Each number is 128 + 32 x the weight over its row's rms, rounded and kept within 0 to 255. Layers, rows and columns count from 0. Numbers have three digits each. The size before them is the row's rms in percent of the matrix's.

# q: layer 7 attention query, 128x160, rms 0.0788, rows 0-46,64-110, columns 120-159
# k: layer 7 attention key, 64x160, rms 0.0762, rows 0-45, columns 120-159
q0 085:090113162076091154158109125120066106128111127098126152090198098137175131125104119110111115126089117165146141159137129155
q64 085:154135075059090132140109140153095114077096101130120180152175173048154151078159110119085147069106150204090181131153152147
k0 067:171123167137119122125164175122112163098114187120140195111137145131153136136146112114146148152126100092076079077094091135
q1 104:087112094128176173154111079127132080135148153100132090145091074082154065097112154129124166090149102112085161133163126111
q65 086:125062147126152160104037157138078114156098144109153112131130204017141122105150063093076103123148120170112173113147126140
k1 088:109096159059142096120139129133113107072145031104107124127164148080123130131165115117108114173167085190131108117098182157
q2 090:085099067087106159097100061181125125147137135128130089099071073127129129134130118102110090097122102093091192136139149112
q66 085:175079098102150116155090134153119128149127159117135114117145163049153073134125088053084085103142133124090147144097139133
k2 077:077123153076202111143155132110097154129115109098117159149227103066178169095146139124141109136097092148118091088117164176
q3 090:112105110157104126126153134134159166160157073128128149148068156133107165155161114135136123135138098089143093081107127076
q67 067:069115157128076148106162148098108150162168103154146084102127094224092094147094151170192122090113103075207111196138120119
k3 074:126070129118119090136085174145115110147140091103181095108074164168114103118156114172162119107124152158036150118111122168
q4 077:184063151143086109165159164132060162153144145162158121144164182140124132146111091134150108136108136181221074135121144159
q68 076:143150120164141129189158099111136148132111145118136148146141111125098158133128158142133164156121147156150107164128092111
k4 071:112124083139080131122131141130159108139171181121186148082062133157150126149091170194127111179135143056132141138116106137
q5 095:075106140087142152126074131157166094151143109099099102122132127129153069112124151118114104157080141108109144146128150184
q69 086:175118125056147112096132130138168139086073074094142104134167129105107112124117131156087134124117161129050127115155162142
k5 079:143120112117154140185108172146091181107097113135149147115180162150114128111134088054168122185097142143155120147127150084
q6 095:173101154155126157135156109119135127124117145107100135095122138138160082149053146185141175120147141168138140139159113158
q70 089:127104165146175114131035112093178127128110079120144077146086120124116075117180118148094111081121112141115162126128108130
k6 080:127141113098143171137136094113090084123110143204110157122155131156111148142159122105123073118124131113139145154155162113
q7 089:167120147117098137128160119152119157122127161170143119166126115171176143124114110107154098081195094195115120099147112182
q71 080:103060132106072121102166138168136133164078072123111147128092170211064156092183116106170148170129092186153088189131136119
k7 085:144193180157115175108120083089160147100127136096179182137161172110166108141124105170120115135121098105115171139084102121
q8 082:134132047144105164141174095151117161134096233150166133116114098136148180109111114096141106136097095153106146148124102091
q72 079:053108147159080158159101115145104142150151161130073080146099117107133185158164114129152090184115101130092098155156093098
k8 076:088168155154108137144128177107150121156118141096169124148116187122132119115136142148134145105133151130177121159161122141
q9 088:153083167183144057109129128145139148158130074134149152145083195144123133128118119169155186133110144137168130127125076129
q73 089:109140150155135154133215108092153112142125136136158175110107101153084087121117145159148186131081134102149088142148148098
k9 082:142154077122069151129103145116137128210098163151134098065148130133168150165116108180157086122111157124117156177160157137
q10 085:143127160204089134155165157100148149099163131186148128238128170122115165117115106111141133086171136114190064117168079100
q74 073:157156219136144108120179097117140123112119113160138124128095070155119156107110021139149185117071125150153148151184184106
k10 078:146155158161172134142114052118136124181157145148142142103070151120140097126140145143136101146151130125163161156087093079
q11 094:120100128115129177124092115120162091127146053133150076157125124129145124096084148110136117099115115140102128135118068188
q75 087:089119098128117135172192140135173145147097148132130099124124125142057150126076084113127102109158116133172079102182161152
k11 097:152154117174100092085168132167075147118143138167140144108194115100185158133072179171124110098128125176104142120120140097
q12 089:139140136070156111126144139155132139141101129098123141124151137121132158131145126134118142133147108116122181174154154160
q76 094:106191123070200155097113115126083121083134121145141121151131122148171156128115159143127118099155132121177168132149133105
k12 096:121105138130091155140077134102106104093140154152104149110119110126115128139093174095136106176164138162104136077121134153
q13 078:104176168108129126107143101100152088150110179105116100128152089121197064155077104096144123151178146152115155105134178174
q77 090:069164126144144112133097104077070057128208126127077106141127137100105157107122155101101146146146116149133163071157135110
k13 080:142137096128124167143163132175117132135172146161067147107183134095227175147127149124148134082179106108121081092071068134
q14 094:109151090148140130153110146154100145096115063154159068127093124094120172104143143102122140155041114139160130132118085198
q78 097:095120090078132133146132180087142174163115119163127100143097142178168119097137126159106151163104121086142073147143119116
k14 079:062121182133117122114151124111111111042117154043104171145180107120110047145107046146124146095086128166124193084092138096
q15 091:126207171094187083131102170105097155119084108106089145134168153126161165100169147096144124091136153155175086110157177126
q79 094:161139076155070139110103161108155110126177105113078141131136134112157170195162112082160094119170125115125119145127147081
k15 100:078063173134113069125076121168164111143197185093138103151094138088116124074067164121115148140164157162118117087130083162
q16 080:103080148114105124150106122153136130126090111110185082159136135169082119110100109082068158131128111131078115165163072156
q80 087:116158102133059083135154128154099155151118152105152121123118109139126123121147105114153139204117095092076162135098136082
k16 090:138167144121182137113165101119145090090106081127157197081147119071122131125176103108170134131154097123119153147158173088
q17 091:114099177089119165111158082140125121118153136104082108128135121149174097131071097082140095099162111145126190166161183193
q81 102:133092176044166137126136120118143147146100062135127077130153138084123114055156152090089139188135096143124182123114168168
k17 096:153146154131147097130111126188117130084107126096094154121192161093158142137100101031139174110107143205074153082101171136
q18 094:115140113133108144148155109152134091097134149114108099122180113129174097156113218094141210131155120159077176136134196162
q82 100:126154129128106085129142152119079098109106148108145134127156103090131050114096107091145109122126127158116119118109140123
k18 096:177107156094162117112122143151108141150105081118110146146155098111113173061134147107124099158114086104093183174147207064
q19 088:120151110087194100104119166124117135165108152128104131138109100123151093144084093121132151136134131129143068101111103115
q83 099:099154121133113091162150167103152134164132133143147169073067099162127107133137120137147174130073113109097139149106115116
k19 098:121098159154059146110139093102150116150153168088194146089096175163145108167162126157184109097129178122170158188137124119
q20 093:141100154058129165162138181116148134140129112125093125135104146107166164141104158124160149067136129197096119109172152140
q84 090:138122105090141147113140164129113175119143146084064129131148138062156151132126117140099144090140115100202120152193161145
k20 083:113150180090046137109070134072177094082130131111134073184196157118147100147149140116092120182130160169124122139149113160
q21 106:130143132148178116139109118152124117178120145145139101149079136126128113080113096157123125110094120142114151114105081128
q85 090:149127134096136170170127156144083119139114117134177136138082102192147098136117153166129125105067107112065122132106111136
k21 098:128147096150118095105123158092129116128091134163059092119162149102178174124157108090150067147131091107134141186143178148
q22 101:125135137084152111143088124131114145094153118145059046128136144066130127073161161112107100095123132133183154156148175170
q86 100:095097090083119137149065122179173096103074164142116093123145161134079129167166176102135104092167101106105182133162195128
k22 104:098082099115130109125176188129108131074156091122118158112122116100128151122057168155112216104106146140082105085152136110
q23 085:172110109099147159136143178151112160141171157120137078122144140138143112129108126106097105183154111116150188138123118087
q87 102:141154030115139105121102071170110091077101165114136113131153064123130177161128131116145088094170103104134171139156145106
k23 104:162141155145115118143162131173211129174097147116152146112085081150111107097180148134119097124170119116091117159142118118
q24 080:169131155159125102133138178135172124093132143135146165061118137171173139139119131124083168177120146098149163112148121107
q88 098:148102150175109145132098079073191113126173093115126108113144061118148134164146158136142134127127135110078130158200156090
k24 108:170136071137136112164149153126115119092132115109109173115157146108116170130078098078137128155190104125200120105149116135
q25 113:100118140083101142112123119090199078094130130114138098077088147127133115171132144112160158142186130134081108116137136138
q89 108:122117116139096189100112112145063096044118074161099134145120108116160146145107152115128087118141125124142139116181131122
k25 099:098125112157106176152107091089100150067150127093155109182187175116138137111122120088113137063123158188154127076132121143
q26 097:116154081105090156126096185115098102127083086161143156148118149080144107130105086165168157113131130124153053130117161053
q90 101:092173032111053137058125104133155121099089136192103123100138108098086156121160126099151083073159136105130172144189123138
k26 114:064100117111129128148108131190117096067150139111121154114086103114150155110094147099108197176096172153185091133144128153
q27 104:063141101156167097169154154203155132159116161096148095122096154101162098156148136172122091121088128076170162071089150143
q91 102:163170161190127109123116070077093145103163196109038152124131104146147169138093099120127058115179137114140165097158102091
k27 085:108103124125099142145164143160203105142091147134098086172139171129176137132129180126214140084105106179123111074156143082
q28 098:089151112120116114191085155105178096179111129080077137132085130135075132155142139129167130138123135134125120155154148097
q92 090:084146170124132077178116154090067122163140134136122136121096127129133143145082188144120151117081127125086132101169137115
k28 108:097127147142132132136195115160084097087073115113060134136169161148166113153138155131120104093168117144090126099214118187
q29 119:107141145086124159091128087128090170123122170081090100182121151138147123128099109109137152140082120118110130195181151136
q93 107:143110078079122138114085132062094142089101093160078151171157168139154153125164096100149082155101118109144184155112130146
k29 106:103098141166133101153074167135088109126180182110139148084120126071075144128119155114134142140098105068210097105125089129
q30 103:124130202115168053107157109115204200138160159104145139140122112186171149128121090152108145147126123129127162148067078105
q94 095:085099203097128146153134161132070196126150178093117102141112131117137127076113080141149094142111140119094155158138098085
k30 106:153107147157151077184142148168149129160123189142120109101169158113204122140098155141122097119120151122098124086090159183
q31 117:152147051129126060104099111138111095136152148122093158199105080103069146157133116138155139142115112116162086133125161126
q95 082:099111102148199118162106157130074119182113106125108139120075092166120135119186125154124188146093143117152092159125150093
k31 093:127130139135134150146116146135124101129159121114204201149159163137153133145128145153107156140167154153087172169126134121
q32 112:137102124134205105131124157154081141159072138106181162161103159122125122159161125144123109162096149131104090100080083103
q96 101:121074127086167106175122158113135085152140160179135166170139090194158119148159114135187115140142117167083097142046121058
k32 093:103125107127074122142055163118133128110079168119184173115112157145111144130149138157126181126179156138123140112144114128
q33 110:107168133151168063127132119138141121060135084080179125088134144122156099140148150129096144145106135123141086108164099190
q97 117:128102110097111133078088081128143079073094112140094114155168122135114134196136122089175095142183149087102073143135161113
k33 133:187155043122162165165111148156109128080152104069128133095126106131141164167130132110142104134134144187159133123146107183
q34 091:140157093131142192111131110132103122100147078151137134120143153128093137149125132099191105102158129100135134063122114149
q98 086:112145147154104140157157124086124137114088114156057086151131182142137126064111121128130138126144097107195090132142133085
k34 121:147084161111130111161061158169114158015150076126125120149119138082114181122092096094161153108137064176112123097115132082
q35 114:098147139039132144099093126108152101116162064123117113152157130094105072138095151083153124187141062098118169143134151146
q99 125:126084097061072170090087119163113123049091095120116146166141130071158115149145136065104132130110121177134143113133116145
k35 092:122107144132174182130095114115153090073128112119133140110116074138116113211147139129162154150160097133143150149174166135
q36 126:127147097157190089134155152171083101118116077137202143099142127119132086132134142111111091156134111097173126147098124152
q100 107:154172154138094108154156132104073113134127104122153146119092092148118093133118122095105114106105122141139129091045100081
k36 110:128130159174105115139179143140116109148143103123155114179135094120104077113163108137109097130078121105188094188123110174
q37 101:141167122159120114167166138136105131146129187075149214101105174181066181136101125151142146102095155125158069124126112102
q101 098:141156105163141106142151146133097126116152205126146154097151128130111167075129125170160141097140139144080119138169109130
k37 125:124171112097161148144109112142101130084134123103103103143134114043165196117126157095142089110127118157119163124175106195
q38 115:154165138160107155162144205119133159107077177085125177104116096109135091103058129175096132148163160115196107120112093157
q102 088:196164132091119192104111116080100126136115069168074122105150160113095176156145170089197099127177129170070100197155140161
k38 108:123101085156142081109109198114137117159129109125173152099044068139097114149108121127125125132103172114154140119123160075
q39 117:154155180169206127148159179135131126164147123113136154143150143096170071153121123144047063133090087114176138080105132103
q103 097:151148124086111107096105146146089126159116109157089120129112124165133067187115115203110089125075108150157172154128045159
k39 115:107092132117119152143164103112094176078126174141114187142168208147202122127139098106116123125109100147124174079114132130
q40 113:142060139121156074073129133140114082115113134195117114066172156073132178132146081122140064097143109132125101125168168096
q104 098:130140100048130090117072154094129113107093105191114119144113197112085146116178112134165090118128145126118149190149159210
k40 102:103133172109153085158074102155075134100112080105126150224109105138112108113129182184135133123126172125086184107105117143
q41 109:146116159131154093118098166137145147200110111096137100043148136070115047144085138132118162101121055140130126088137160160
q105 098:111123136172127133106149140094133103191148104208073094186152120070162140201132162145133104156119128094092101093138179138
k41 105:097154138174097075109156152188155211157127147131129110119145188156106154154089181217149100148129132154131171166130101117
q42 123:158097131129177162145097199135093118080049053123138147152178170103190162129081141100158165098157117179130120139179187206
q106 097:106132162138209134119170132156088144095117144129157117119133111174146138125145156103148099149170061159126077096163158139
k42 107:125140149150142146137120095164065184176146119092133165187101129110209124139091094128121104105146096100123157144088095143
q43 118:203120119102136122081110084131074069089139132132103115163134090122114097123141083101120040114114135096114104180123162128
q107 084:138060166140108158157063145078130120142143140106079161116140131127174096140101144141152143083195126105090122143113121086
k43 108:154181104127126134112157175151163129087136094158176211195100105133136076081105129157126132155125143105172123143160133126
q44 104:146137097079162112095181178151108063096137105172127126108129114111097113115160146120106100156124100091123177137158118148
q108 101:146120158137148138110180148186131087111146076151157097155157132107090090133082119124073131076076043139152151126116118126
k44 102:087175136183166150124123065128103147093101142133078101114160085126129087111101226135106153101119102144137154139167132116
q45 110:110155187144156135111136057144099135130179118055180107111150141091074147166177132143130172076107089199124143161113168124
q109 102:135112113055101151153149126123106097092173075149155156093124133058114107091141146103142113074162111166136163147168118166
k45 104:142107165189095133103120115179139161118115084120151104141181139106097178112138083108056109115177123157113115140205085122
q46 116:092120109111136167144098176159067132133155155117154133153087104129200163144130048143153147140148070121142164131127116124
q110 103:161076090060098176180128192163098116114164151124133130141083180132172187183133113125199157165174120165177087113110141141